Weights of a small GPT-style language model, trained from scratch on English Wikipedia: biases, 5127 steps.
Each number is 128 + 24 x the weight over its row's rms, rounded and kept within 0 to 255. Layers, rows and columns count from 0. Numbers have three digits each. The size before them is the row's rms in percent of the matrix's.

# layer 8 MLP down, 224x896, rms 0.0833, rows 0-62, columns 448-671
099:153139117163127112151155102117068135114163171101131148100131116160104129127124102115143119157147128145125109145094132152119114219100125147131142141132119137134180157122123121131128142149116130101109153126106109157171182099123138133115117132137106127136090142112093121137170115091186176140098118093148126127134151122117075069138103097131113145125148134107141127137148122153124158156102119131091123140167154141152102116082128177162138153121096074128137108121127096090109082110137156092107116101107133120117155124126114119108085136137080083089089089147143117151134123105091127138131153106176165121143118105132165124114119108117172136115117127158105101113159169167086140097149
102:103123121150133100120132146147147151092148088126127129109117093123127122116130092151116129098136188094108107093116125120128134094137122110097124115137128106084134071134070130160164120124129069174105123123127092114117108127132135145117097144133121116132125140090113138145158169114106174126133100119079164132151136167146062130113110134151143102107148166102122126109105140125110094122142151118133067115055173146155144123127116125148126126131129102118134120136131147131150108131132118068126126171101132142124138148110115105124102119150123095135098095068141136123094132116051125147140159115136131140113136138124155129121118137145157163108122132107130154134090145139116126098129
114:116130121134104127116112117070133116128139138082157106139182142095073146155128109126144151163082078185129110140156142126109136128132099114108135092160117149128128137144121144068124132132153088076085082127068107147118088131131130108071143111129120119080134041117121137108117091119136118167142132128143150117090143135108150153108132122121147126101135126110144130108090116135132109115106098099088139024114063123063137082139086177167127131147106100111136125104120126163132084114142136144118123130125118141143129129088153149110106131117128072109096130147129105113132147123152108120107115125133127127088110157115100124138169130134110097087104072095109119122151084131133138103115
102:118142069149127179163173172087151090126109125137178164088132142157133131160120106125124117109121053147153114124122067121096162162119102121104156143144150115131120123073110162076115144133147126113174106121131099133141131116159102132153160148106069154143157136100109106142131114156130139149126128120156089109122092093138099181149145109186140131092124119146127124105154154161176117123126125173099119129113104176122135129152122124151084075131107139116129113115189119131150111117153155122126151137111137113119152132080133149149131106067150096122142174082142121158129160119142114123122172176132076127136127131175116124120118122111181145094120123148115093123089098081132080150170
094:114127162097151153097128155155170116165136089096095129149107126174150129110132109160107133136134156092130104174135145127125139134110178119199159059084103114107091166120150126121133060114133126102082141133121177107127149121109162144160142105114104120152136101112148106136119136176166149178137133132142193113105139111118101179107112085172101135134152121153123127148093140146140132135133100110139113139123133098114117099155142131087117124121120118147107090179120118134116137127104119116157146113149090148136129085151130118135111186117119130158111115134109140118118097113119144135118104118162115136123156094103119130126099102104095094122164148130122160132123122121158149145086
093:132132143143118142136151096131097096145124126111162115162109133186132098134131091145140104122137114103121150130141106141166134109110137119131135120085102150118123124072151138128139091135118098126069101131132105102094087152157129157121074093117153177115106127132086145101132134150170129096145129134119114124124097130123142152118136092121139111133171134139131132116138101112128156092104170116147065131133131123119159120148145096118110109149172112167099108104182129109124108155118164128075133108130116174096110088131183150145110178160116155131158070161170136142104170143181149174144144138152123112183149092165097130160162111145108146083159125163139160128157126128110130104155
108:150108095094089111112116097152118103139125073146111099139105144135084132171126170098138147095118125106105163155115157186137090119079182135131140125074127120079110117129122088130110072103121116138113140123107093131154119102116125181141118137115151139104118117132166145138091164140135117121160131142131120111138103150140110094124146147116072122147072122128119129135073151137130157129100137113144143133118135120092066130144137124078091162131132194095109135094156104104118102105137143195117091119093153140092122070141134122156100081139149138144137151150137105137125139098111127082125123146139147125154111130129122132143123133108131131142160153105145126133129135116161146133136
096:134135187125062102121148137123157147092096119150116114105120155141113124116123096114125080145090108131106121125135137127150130136138085124122134081118128127128136101132127149146125131085118040135157135144117137064112118138095124135107095119110146157093157113087194099121075099126088164153126116109114138091122113132124171100082093149155131165106144106101153125124140136116115142129161083099192152123118116090104106164156103097076077115130171106155125117131121123133128113132143104146093140124133095120140122112133180139132155125111116126112101118148121136129134148130200123164090114145156141110130134134099149129144144170119102107138138113121111135127104116141160127128132
107:139117168094117088156109151116124133146105159158095099150112144121089181114121099093092115127127138109130130126151122117110105104122139079143127127146126098130129139163100137120116105087109079105125149145156126105110128135139139120137149082093124156157128108154112132121141182127153127124142121098096146130133165130164131176110140134096182127124166147122124129093175125126083134126134091086144161126145150124143138129136129136144151130105137157167115152118157143163153099126143110155106099165096111120137176129148135142091127135143146114129141110146137120117121109142118098111098088077163161142160161137164104131129103134191130127110111102145136154129118116090137156127094
094:144161109099102170143154137157093127130098164105135164132114118116121146152129128092148110149101092102128128081156091141171145098131111119156121101152152118086109138128125148158163138154142130136115137117136104113116107125108113113149100179139114170124084137087160137105110138089133107157129122119128152129130133104120173151118123145174145120118070092140093132165112152145104117107148101146142135091127114124119156128124128118090164126132143142128155125112136166086093124148076173116166123109102088150155164118142130116135183155127135116114145161101158174130108155117112119106084086143131123146116127142095092136139120123140109134159083142086159138129123149111092150143137
098:131117085116097111116125091123125138113126122105126138151162154107146078173133142119083155152130105112148102123125141117128099152108126142099167121126160076128088124114102146123158141152135123134051093117135104133121134152124124123139157141106111102112117135196097117162183116133113124141134085106152181114139094171058124165131127159122113148114095122086144129115116117067117129111114114180160144120105128148126094111102124104178123157092170120170098142156106126107100136110128127129123084111176141113109170147163140072149097119154131134120108132126113142108118135157119157116096210140118103126149124113136127137130131116138118146156098126126162134130122109139116114153117
095:111174168141141126081127097109142122107170133097065129092081112168103095146134089126155113140185126118142131140104109112139145114118123130149154088083087190145178144131138109165111111134108122129153152120072070166147155145102104115145118127128115124125125149107110108156082135100156088138146095094119074129149145155164142165140106173139098162118135131101100128124192081115133132137135124167110118127133142098116128104092128137115137142148100146114115120146108157144139168115096136141144068132115108107135142098145111154152133129114126099142136095109144171139107058107113164100093102138117108108158100111146110136076123161159143113121123140112128143135106096125116107132119
091:165161158104073112072198145079121104148111132121142127113121128154158111124131150135178136128136107150154161145184146150159118135159155133140136157130079096130143125137156150120084098145082145139089159131061135144156117129113136137105099122130111146113119108119129114135155130121145108127110120117073104155115117125139130148123120144137125136121097128140098123178084117099116108147154144157157125110166116113130091126123111149099076108162128140110128137124075089119088137121141122121170101098155166132096096155121132156128174108160123102110115190174112109116130106166156139083110130129098119125130106107112124123100121176128178137099143111080123120120183137113093132130133
098:136131147186130154147147117123123126135111117164137142140125117150167130124130092131155156086151115124146156141128124154142126170133115131117153116121146157143070129148165117142126127125134165132117135116151174096117139097105099119147149124126141102142132120113118122144100106118093112096091164118112132077148092114138130170158121137086124149122129131148113130105127155147121106069086126160145128115097093182140121144110124123129143127135139144108167123117080135149113149144118165123154138093117083091141124100129131147154169121138143132114104134137122104175151139118118100101156128192140117131114143109113112126145128106096164134136132136119175137118072123147110130152084
093:110098107154129097144091134156168099127122116144112175124103135159111160134135148064150137106138169148105133132128125170124148143128146149122104095141123160101144170111087107098116135113131095092081115125094113113100114104117120134165138130190117104112128121134170144131152125122091137154118079119149111115157121162144100146154123114118115144120139161149139132116136139091143141147142067139092183136126125106135128140119149134108198111119122136186087157130135107098123135129139143071137135138125105185133150110164141131130115105115173136099147106148138157136161096127140131103150139094132086113143142126106136129119074144115158145180122127100133061142140132082137108124147
099:144130156142095099139118130132121137186139144166158134143139153130151139135124124151089123134084135167137139129179137187127151066118132137130143141108179144135177089153153165087112124116111135103132100122129140126126169131090151086118170163123115139151117123097139149117115090137125115153086130153127112147147139153116127158172108101155135061150117101122170125157077112153119145109110095111162126122122142136110120145114115129153075109117112130095102125147144104121120140151125155115122132121125109117114124152156124135180144131141119112129134136160129136111169095144152120145156099114125142113093109158117114135153113142096129126126139107140136120122124144135186129141123
094:086142111149102119123150140116065105111164121146115140118163109120121144164132186119189133137131122084098111108126117120132111145157135102112114109092180126108123154124144141167130098135064172170111113131151100139102107131096153107151125167117099137189155159113134146109140118120118090123114125146113133101095132110109092110100102153143150123140130146150096130144124119127142116130103153110135110138144140110117129136172156085117124108150130099149163153154119111121090136156148144130134092109152158149136099090163182119126119142138133197135130159160145120142149091151122122155133160146094130092078152102175166124141132107072135101144153131131134116132136144094154141111124
098:083132114087149169160135110116141093133098135068135114120148128104131131162129162127066123132115129124139137120143113111114123127119121204155109172114142163162133116133136132149105139126148126119096097126114151122096133121159136097197117163133144108146082123105135130133129119113139129104102127159108124103138098106140145124141162130116109142113132120107178131159149142130155117135100120159143096157114145159136179116115109123120137087121158140138130124161157069060113116118101156096106156127161105086136115159109131121124125112136146136133116093129086134146130147147090121139134150127130147166115149166115093134172155162135077159107146085124107068119123138113137152155151
096:180135107093111133139093155139156138103079141051151105111125104107119127149129126153137112168126129144115148119125128078153126114134131116163126116123139111166136127106118122144127093114145111171159120128138074105159198118115133115106145166114107118148143148145106104139143113121121124149176150106099126102103157149169155161080121163136107140122108161087183122129149119117135087123118162122121143171135103103129150129105120166126126090136074143141118103131139120130138147091082145138165120123072136105131085181146131151130150129151112155139115150135150130158129142160132140161132117132137147159167125108118140127152203089120139142136110134134116123122145112100103116137155
098:088141108159154111120127104098124157120151143116173097126125101145120128107120124126160140110122173165116117135150106119139101087111141139141147143139103109126131132113101160139101104098060130127187123119131170117098147115155126119137114113160080115152082129147111104136128144129109126142110152164168157163136133119114111108130130088113115098126134142142151126118160117142110132150154114158066115104107085152150133124095119105094110107112146137167128082120126154061140144116096120100161148171147132140121108158123112134109108115166125095132182104127131121161085157121131151107119150159134149131112139094132146125159155133127100122106152152147130168119107134183146069122110
101:137111133116164147096110119161118139117134136162125091148118139081162131127130147091156101163139146086104087122145121126106114108127189144159119124165153124110107156108133138152143105155131158156122115134100084136150116159121163169150131123119105125113121163114132108135100131103104118148174115177125121069110108137116096110123101130119102137133127120128153132112159144124133153118044155121119118157115135140128140132132144147149103155193148124081182105090123144141150078125137133142106101177087152132127158122144142118136109189151116162124138088116118153121147124099099092137074128117135155137132147140120130131149096148123109149142153164136118120128125164124137109123098
099:158141100151132155152162105121134139133137130133117168097139145113118120163120128165123165122096106103148128133121116122127116169148136154151151159139123115153102136126130148078128146174125112108116114128160098108136103144150142096097129128149106096147176112137134133104159132140112131141105139106107156109110127117122089158134126159131129139106098123168140130147137089155153139161141115123125124122118145145112105147061159105186169134090112155157092120164127128122120139162092114148193175159117160154124125136076101153141144139091158164117151171166123112179153131157155122173120162143110119125094103163126110127121136178125176114100116132108124073121137114069121126143117
102:097115127106104143116142121140162123150138138083099142125114137035145146180134120110081153093091120184107106133118162125171074058127123130124140093133149145094141132119126153117152155135131125096143093126115093078123129129173144133138093124142146087085170112164096170148161140174154115110198137109167104112130142168149140095163154159101118151100181163077112124115126088108120126142108108118144173151138112118109128169071114128093115128126140154159136132150140105137123137091121110175134157124118085110114133139107111133154099146111167103161095117108125116103108130150146076116087162121130099110103141168138126126133142118122135144169086132100116203136147081143145090121108
175:152121135141146122135129123100140134141145133131108144117137153140122131122121136166125135139141112157148107141189142118096142139117129145114133113136167155141135143119163126080106133143150153099105122128120129154163139136114131113118125119132097121152155092102146125159134119128120181139111141129143112145022127108177121163140141127119110156131132135160091127140175101126126139099115147127126150090123125121093115122133124151153103098125071135143140140144138088127135116096146135128099141134143121134137132123111130144120118143131151087118134143126165098127157131154144120159164116142117116144112109134158134118141144117172152069139141097135120115127158088169152123086105
098:112132096143120153116141097127099117129110140085105174152115128106133145089122118112120127138096128112121126114102132119115160143114099114128149135171184132115124139096096108137104108177133118116143095134135101099110095105169160165107132122085124164141167134110133115111164140141108167162105144102134129122154159084154124155113127109150095130105104104110151129141167122110110100110132123163086134134129122132114108155128123165148131099090101106119098135174129122064131169163115111140099084166089139160131114104122105123169132137112184137150126123107150137138129157151149127132137187150103140175136095111155101132163132097141100109133122107160138111131170174089080225119127
092:156180118108098103112136138155113131141085091212147168138111148151147092163130132148099165136157089092154116111119096109151113100135088146129138117103099103143087117122173104113106131118108093159115132125090121129140153120139099141158160132112111125115155127126135141151139126135130168117158122118113153102114161105149101107169119172122102113162189126118129127115110107105121120073105117116171124081089143090140117118092109098152113091076127121127097132143115128109161145101100145114145131159148120103147124145118100108165113091114148110114155139164114126107119123154128130137135126108152140128119128145098133120119171135136101082151156139111173119123106170128092151171095
098:116115119138116156128090115134170136124123121135114119145090121135105163127134160139146166110136144078120138108112106111156125124132163134104108096111116154116144129115133139189163110087110105191148120119150126136181143152104131111173144110162137152140122151154137141108126158130104156114118146125138136123119106155122143155155105099155118186126152102134117139112111160169135129097136134067132134114155122116140123151118161109090109112116135133138104156153164108112158088121123133119148146144103178117126175125130106126144107157119148112143152099107120125140145112154110104170164141143157124127113136141172156133108121137113153169139121122127154156132125194127172096122159
095:138124195114128132119148138109102132165137111152125136130153172089128182152121124101082106126123105171114125096124100097148156170139147128168145094115133141122147126123122096134127122129137144103138098130112142092100139152161088094152135082136108113153127125116103134123084126154104123156092154157149115125132131115182170113125132118146109151123140155159098125146142122135146160140094122123116118112146086123168109126125120114176128109141137157130169137178142127129137131105058169137134167148134141132134146119122150148111135135182138132109122083161139136107155136131119123147103142145068137167109118139132123121106096108107149073105159121120130136122107169088162105136149
100:117137125102105102118139132111118116116126158097112095133165146113120142126130108098200169149122103122122153161121118064113121137124127134166141107096144148127102137103109158131151142098100085088105112135170111122106110128132121150095117104120163138124148149172161139130120154169074134130135118128111149144133143143143119156113140140129164120154159110141135131124112109105118161139126125145128150117133114140101101149112142093097127137124090105154152132119168134103134121117147121135148129130139171148134136149127132120121112171118114150112148154090072161132108114118072091114157103097117160156132131144158135127142141108154123143106149137125127099122128152175153103132136
102:155161101107128146093136152119125130116123105151152103152128138168150148134127104138175147129173160120116124111121122116128086149105161123150138123109109112120147159146114161122091132057114096107075144135119113126137105108082170111132091094112111127043145087135152163104165145137119178137131103125135114151140159108117133106131100173170138142127129142106090122118121156120130071138155100115093146098098099127173134136082095134112121118118089117130154121117155178103069137122147134138158132132140116100200122118067102140103084105136124111133129091107170118098116139135093118138097149120143114119158134135133107124153120124114152124111144148085168138130113155110137143119114
100:100112140168090116179160097136015114109102119153158136095166080095139097146134158121145158141106110141134124095135104120143096128125118122102146123143126130102112120131139135114182101160106128113153132132129131092062177111136128075133133120124118133139117135114168095125141162126124096144109139143117128134144115129102109146074133113095161061117081153145157135110160083140126113143113142120082144126140141139118147112132107101141136084079112155137119127181139138133084142169178113118123145104139093153111146154135107116101077138101163166142130155121152098171115109150153123132146145138106138183103122135152123129176148173150115166103179117158107155123125058106174110127162
103:115144143135167152141153106154171119124107135123157112121094132132123126101120119144137106143102143197137160108092117131118081125131130144122165137153116126166047107133156157129118123109142136173108153132126189114132113086120150120115132142135132146112121108137132132126148098129116165142147146109129143100137148131170175126115130081111111120140133139148117128153130150108178110131117100133170136159145091177125143143136116136113136151112128141155103134106127110129114161130141098145124126131083097149124130131137155131138154137113158109099149055115166109159141123127155110110099101124143110154186121136126153132163169129117083091083076117158143153128149088164125147148174
100:100129161144125126100134140140108092152094120095038108118138117101138179130132145102111144128125149094168126131133092132103142135130091124130133132120143155135127132069112127147159140139106106140104164120109124110141110128145146184096121116098109074085087161139134126125160115102134150163137095127119153135122175151108171116140130122131185143104130165091094129134069101152080117132110047138159136134169138099120118202130098118160076137081072103154153112114126164150110124126122157131178113162130117172136091142179120096146102124179071132147158100134134123129115135089102131105140106083145137065089110125133163132127116073046113114159094140131100154131109165139145146135165
093:163119116131115093137137121099126135128174136134116136122100093142111114079113098148115101090134134163114119127104125139139155107137184126134106146099135102100150140148133166121094165180124154107146145130138173147130084098125154128161128136095150139150151132104100106103092110117134106124124119151154121161126112165148111174057152128115138142160127207140130128135073117087129116131150163077172115152110128112112137097135153110139116106137109155168112143142097103134133099090166116116110114138144152106099109119139120124153113127133152132155136126120119090086108186167188145162143116116120106098137154097133082133136134172128100106156077105169159121125147164155101125117134
095:163138149117172162113181148107122153130120128124157117136124160115144103099131133117083127153119148141108140134100120165097112084107117106113093108114124134082099114136101141156086151114114129144154134134143108135194146135167112077135176107149168120168125118095106132142129122140104087063145111141105136133109148115161134124089148112131122183109171205113136128169055139111152150105140157135132116129106122106132127109110140070170154174147138142107143115094144141110084122134151129108124172149159132146122154140089106116086116097140106136094071123085083125095117173095135111112156164090096155104153101133119150126136100143170161149161119140100123131132100102093121106127119
097:131149137144139113115170176135149128127151105172128183118133108118104142169131142121156142162154078088121132146140067096116169143134133082154149137117147101113168169139138124148154127134078145181143138134120124123119196125121152118182102147137122144167136131128098138171183136108111085146130109146132094133114143132142107126147147136159135169099121123186122133133120208099099153075124178073153119121151109141169133155115127156122148165141118120134125122072134138104128104112136127122113117085106134136140128127133114135149111159114149134161102114120109131116148109157087106142148131116116145167171141112130103121093123114112121166144149134131118133141142100130118161172165
104:149142106153085116140141159159152135144150138054155107152141132097085148118129185129145110123071145154157129108119156150119121183148162135146173113171140141101139140147141151140141110164163106100127079131120113119127140093138150166134181151109122105121137137141138114111172139173148158143153149164117139112117164110099143061100142139127109150135166087103118129153141125160109123140138123171152149130091115153108137100123136134116138164128120083172104116155116128111114116141089154123111097141113162122148093107096097121165168123079136123141183109111117117098129139127167172143157128179100130159116156118116116130125160090162168120145120124119145165126145131143150141136113
109:133048099120145135118119111133118146162095130178141150171144126152135104125127103098106171096086106101149118115157168122129133111116105152120140154135131142140131117136132120142155098146132126167157142121140116126168120113158122157120132127136129086113116130156128111087142136127114100123102103085136111098117068104134122097152124078114129135137084081131118128119124132131142159107108110138091123161135108156163151142079155155127121166116153112156130119135075089121128108097157137089110161175161106145082141102132127169120127116149141139103097119123112115149121085118133142135121135059079123114142134091096138124094128139043093133148143112099110104127107175118107156104132
091:111160117120100135137161145130098118146124153134165127130148148162149213134129151104111082114122132134123137111126117152138172125108100083122150091101118120165080126123159133139166169116144091106084123137156136131072133141118152104113141103129129140116147094089155120140105132154137146130119106135183144214107152140120106110129124133136175114138103135081123130105145146133173113164107128133154083106130143123146156126129139114158133116118141160167111109124136115128143137134126140142085120092159115131152138134150122157107123137101140108094133129147140125127131064145138120131138109070105123186088115075113081132078148144132109130133127113144122086132130157117157132144124
097:117139125152148150139082174130095135143127137152141075132104145116122131136122127112166155132150101093137142115127136125148155099151157140136155178136134129136116163098102116118098116114095102139126121122136129070119154123141140150114149111151110127153135145101142096114085135086114087118106143162087164107118134078149061077093164096117124174111115150146146128137107138135122130120137146147058143132095126133152145187087154104116110147118143095130104092116112118110134126109137108146162087112071117136135107148109167140147133100125137141158136171091146132141108152125081128115099089144117126088123139116098141126125132119170111123099145134110120126126132162134159145099167
100:117133140127147126166144128119118120127117143092111131149102144120152181129139141103114110162128169154104157096119146149174165117104075156139121151143153160159105127124104132150148103087123087131128101140158083149115096138135156138155143136159097121132117122140108162149112115153140122116088132120132158117116124102142177119140127115138131168140126081112104126152141144148151135133144069145111146122120118175121110154146082141120179171160152189107146140112169124123131096135144157141134160134147137137137118149149119104171129125159130147129129152180084080128085116134178115119126144100128149122122148151128122135148140144106132129173106119112125159144127131102166127134103
104:144116169132149154084135118095088144149118089147125136117143124132105082113131095102102113118122117159122124110151145097119088168111118142067126095134136129076125139073077119100116193137164083148117139129113130112128164140151110150103157128140122103106134088142122086154132132090116104133128149144125129131158137170114161091172119117087111125126144144097093130130118127173150137146147123177142121165143113126168121148119140145160147145145141118056138137134095093205169120112118102165144127118095106155149119141141117131134124108101073133140124152147155113151129142131121127133129101109137137097143118135067167127089144162134112114094181104149104132131168061163082165147165
099:088145092162151122126145153162099116106143124162143141121148157095130099145119128165159136147117146134154160129114155132111133132138098128135128074114152113113118129099123125128161130066117145084105143133161123096146119140161088110132122120133129120144148127093145170118112165172109096129147138126099145139141100208135168095091123170150116118124157183095097122117158126101111130158127146109125143132159138111097113093153096115169133103108126152096185132087127151179157081152143094105157142113112117128119156095110111116142120153141090137104134123138132125081094128105121158114154115111158136107090123122096127128075112107152126127133138170124122144110137102061118103157108
098:138157103121124154140129181088101137152077140143145117127135131139140130143127129122111136136164097121118111143128159093119134107146135125148113128125134146119095135144127127147084114129101109114150142126113144153132124155157120095164118153153134081161098156110152150125128094115117083089130120152118146110156128103096124119129122139135138138112123132141158126159079117130159147141148125208165125141153092152156092157137132096107110117092158119124116116137118137107190143133118173128137150164183104127124166110144153126116182108133109121103148110168098134113111134159152152099140099104134112103120118187090131128149097151156126142071129128118111097136093141136142113127125
110:122129122104135167094136113127167140142134097134136104111109175156171130119134142158152113170151138177089107132119109141135167161136123103130116115126063106134105118181111146174131136125110109162127127119097118131116121109112118111125150115118135112124096153131122133142085108114145111118118133164156172132109152122137159147157121122081124122091092057087145134125123143142164126166128109151141137110114115104099163155077106139141105109152077085091122146128134139158141152125082169134111122137161139123151115129114093141112125121119180120156097103107097102171134123111121126092115110128082142153145100103100096130158135110144107134118128129103115130127110142131119140110122
098:103104079080154117118102149106136135122123134165167143130161170069139147081131141118104156139145137203132148124160140143144141125201142130127133097146112082135136096117100123128124171145121115100143125118119196090133125162156140106140130134125150113084160141159123113148154143147149156125148158130101116141128130167137117144134176100111145108117124146131123127147114170114124148134115113117136119124093103115139148117126136081078111148141129132113133127115099109109121130093131108113124138160087102127139096124133105162147082147169199153093137133142143093149119125150128115149119121081134127112126131117115103125115120125092089162154123125098142165142123109108148083151089
098:115169118139194098111139095111152107120104132176137131105095113147084099092124105135121158157131123109172136102113145094189144161106111134155154128131140148115105145119110091109150127142144099075125106135136138142165170081103104133139143136108146131078154144113119126114146099144104115150112167121115076130120128143138100126141107133158132089065117130157109126081153116122137128120137093109101139102135095114129099143128110126137147140093118175151105168094141122131189172160121148100168125116067093124141141125158126151098112153128107124085136149112133081146128140151109137140121131167188126167100090134126115130113101152129143115187097118167135121127112077114121132124092
094:105156126076099143129163126123159127089101083118165102142088126179169123117128125149072157114117133136112138142113119120161132125141095159135118134068103102133107114185139119096165153135134087138100125135141095114083113116149122158118136123119145125147090123120135096099095140128157129150133120124134126139135137103114089152134111140112126137114090123129136132153137136146117116143149140160138151115122141123074090132159137117172160152139132090091146113132174130145137164119159121124158132085141119142149151128116128137135112123136142124112130116121122149095157146132127114111180130112151142128150137164119156128109168105139110117173146139129134190117121093128168149140136
108:096135092117136157146128153137131136121109162091124082129108069179128098143123121111108141101164068126127106122132093117127151124170151141148103133125135161105045155122114111109151126105080131089143146126119145173116108132148129102134100122096151143145146130131100159135091152147121141107149134137091109157125118112129121126157091161158101130124132215138111124093124096112147143130157176135131134126096113130129120158099120103098148097147166122119171135095121138058142132149161160141125160090165124147142077146127137140131131155122153148108092152170103196134115142110120147126140105108163133131117131149112134138085160152150120151138144121126141087138125122111131117119139
109:142137125137154115150125111103129139123119139147133188134107151060157091160117155157146128152151129174103038109101095117153088134136098139105120130160140123126163098124083120110112165140126135137119138130107130127166143147156092137130088114144136112087156110078115106108131152165112123150100127142156089079131139114175133158135102091142166115123129104084096123119100116092131129126145092107103137089115134130145158119150109153161179135101112122171139095103144143147140102122123123102123078134115125118124149118060112140146148112072123088122114144128134103113136108098102064103157117137155109090145107107115130129202131135118129131155098150145141099117088122130154143136109
097:143130126097156102138152062116128148101125122117109113111151078161103131137130141125078154113175144152092101121143078113135131161144143136147110138113085135150133138084118097123167165134157133090114120125149107091112115129151110190122169128141146124076117118127176108146119138139166135121099154117075136099139165123114131135128116123072092067096137136130119132101125114117094151159127113123110119138139131099132134137148110161108137166132106148112140115086108147125136139131195143119129157093111132139144210142146116144128114156160118131132119135140108151115137123111184153135117096170118132165146121132115118131118148135080093125120171098142113154130151130138105107111086
100:145123134113178142133135114122135114129107145086176150087119146153161147104123174117126143098094134100178096125124115119101167174118109114124087169164124166172120148141148116155130159157124148141143096124147123107148099109154144134114159128134123140092116113092111152132112117122129104102153136111125096132150165106118115065166186142133168146122085082133127131130179146113119154163067139168157147128120118162140133131111109159130116169111179147123130131137088101102119105120152103104112144069104109141129142066130108150106141129152123115099159142096158140120136170104141136138130158122129119126145123167111099139153135149138138147101124120134149122128177141154144118098122
098:082147086109149138098172147140170131139131116137113135164128130133149085109121178128195110144154125115085123112142125166068120112117147137123101127140100153124123146108117125128120176117137125118127100127133105146172121120128169153120121137131116115096126127098134128132109128149111137162164115111135098084118139108112153139125130121116105122130124140110141135183160128115156122143130122161108153165117133105109166120185132103099156158121080093138105113090092167102078093122132085161140136137132120142128119094156127113131086124148158127081155120119150156105143114109121183102115103139145116153130088135172073130126095107111117092124124129114127134114097134093157117119131
095:130107079111141126111140156085156151117063147120115092147145166122116131080134104103136137094158135121148096124111095106128133061140161140145097133094136105111098101138126109108121116127128121121176124127123153116131133147108154107124106082167106161155179126140129090132155147120126132105101107128141134130124109100128128148142122140121087104130149131118100130123128142101134124108117125124150150126130138153131094107139122097124095124135111123104141112097149122098115122105101123103102084121146074130141085131144123128087109124191101130121124140064121120147086149115132135068158146128123127127115123139178155127146138103111101125116158113122148182123121112184113099113133
101:109142128136173127143179119148140109151146127123155148132136149164164119162124157086134073093141123148118157098144101149122141113096141129124148159142138115122086135126131146124126154164131137140094119130127143140164119145146105131137203127109134114124135120083152139079169116136136092108084100136151125134137158079135142149154172120123111139162113093138079131110091138142124101145111123111157113138117108148167124111147098102148110108130123134118100098094127138098141142119121102128153124157105138170161164162152114127151169126151120124113160177134114096150136160163159134119168121122146154145100128121124143132122125115106121154132128153104134124133114130089096148107147
101:146113156129123126100082113124121093124121130145099100119114150150121126132126143113129102103097142154093155123141150125082122126097157137135171089175114126121148128161128129145146174137129153144150154121122124117150147151135175131142134098146158122094109135144170126121116178163129160126100158128124106143116134157111140122176135153167118127092150145127092131126122152144114144128089091121162124141147140125140140164061139115188114140134121112158136160117102155138124132131108121167131142113091157145130139174126130131108108174102123109140127153119105179137110119115092128116115107129138142092169126110152151123124092104137124117157083134135083097141119129168130122147116
098:151118190129076092105105134084221163115162127096166100144129129138107130129134131104155113102137133110174125133125132118142103128139147158103129146170145124141163152136157116110088143185122140152099114134133121096159158141100098117156148127148092071124124120154148099158138120101133137134134164085108108101134130122081100134089130115114112137087136099147124132123137159151101157138122095103108119103140104145095140118110142150113135144132126141099149122156136144133128129088152119134114176137101129148078139128119113142133099132159091085161088132110125166132141109105137123165097139134105075132138181090146132129108180157157124083150131135113147091137162130132115140125123
101:148101146143161132134147134104045119153161107121130166138163119048137122144124139108071122152175169131103130109146153159086096103117107124131120154170112142148143133111128128100091170147136147106151111120121107128158133150162189138134140142142117141080132117114085081112136083089125121135132133164106130098154139101123113117183136158135121095092077143157147125133145130180158130109155134115108134127117112142155152166121102151106103099128125117107156127145128131155131096113137109168092160074145154145122117127121164126112154120128151100096152087119069113121121136141178117103166131135095084151129144127140134125109126122070115145080065094143135080135061131157139135123126
106:097143144128104123081146123099134111128134139171158141151145108164102172103130159146141089136150127146123090163108144096136150121126136151146106128119126115140128155139157117116091146130179173119111152125125078123150106140133117116055113143101104153139140138117122164124142157137105141140129117150139122152142118088150120064108173108156164108117128111166102130116181113154127128114126075184152105171102083178121141128155111145133130165105144113111150146147125130081149129155163135113120067118167142152151094115143155130147133132142116131128107115160137155127154162106125152150167111195118114099141114137109143131130127127145137116142139085137095165125165081185098114094126
096:129144103135118127124101122091154152134086124145098130128145137127126129116133108126154158175150169116161125162128162145145151167162063114123163117160114131097093129100119116092135130134122163138189113136126125080179139127116118164141082165122090120104127103088131145155189134098105159133142151083124104122131123135116104121142130170129107132150066111117105127126091107117149131147138142123112144114135132104140104124120138140117161116144149104112100180089097158107145110101115096145139120153160153153134128105157146156066129132116129114144117107150125111132141098137109113111112171129135121150111106101200117111137112113142112153111117167175135094125058091051066128149150
104:163162145137112137160185143132116115119156128118131127071098132106146140138121118123141160193116156126091113128116087123114117083111134139189138106120121132128106110145121144110114155119131150097104149124111143108172094127153117092117134154136155177165158147117161150168158107131148072130096108108131117094133109122109155125172132120146146097127163105101120122134153122109167122147139130135159101133187099153121142122121136147148168118125144125163115160128112108084111159191128138102119093100154152121134138125102118113131138096068164110086071092153141117125082130130115124109130188103144112144095086115149153130104096154131130162079101113099112129129146119133080148141105
096:103134145095085186148144141118155111136120147087157127137152165122129135153135143135157142134106146170095120106153106128121150125154140103144136140115121114086129133182098181140105124181148116089164088131160056107153169145150141084090166136152147112113164134130129075164131108139117089151161136128141107085140156107100115158141159136124144142146159135126173129123164084110118126103112086095129110136110127134119160113090131119151119128115094128129064119122117135126138114133091100154143100112128116126122134115091137147184173119092173123143095155098098178103101152145163110119176133139140140115113116101160124129161171077189117101152116107121126137134141170131162161166145
099:119144143130078133080112168108108123126144159075108095126094133142095154155131090146147114081160169172127104095126146150080135126106154096102173109164135130138152115114163140101141138135143145117109109130149124117180098131088130143126124131107130165077094125120104142139105098095147146157132153095091097160133148153128132141137128151120155140135099140096142132119126142141101131132113109085113114095140116117146097124124137102174138142099139122088109155123107116127129142112143158142130157149118110129135110121140098128120090134144112140157090186109132144153125121136123158119125086107134098123180146165163126122135134125159174144120118144087128132122108118102132143142130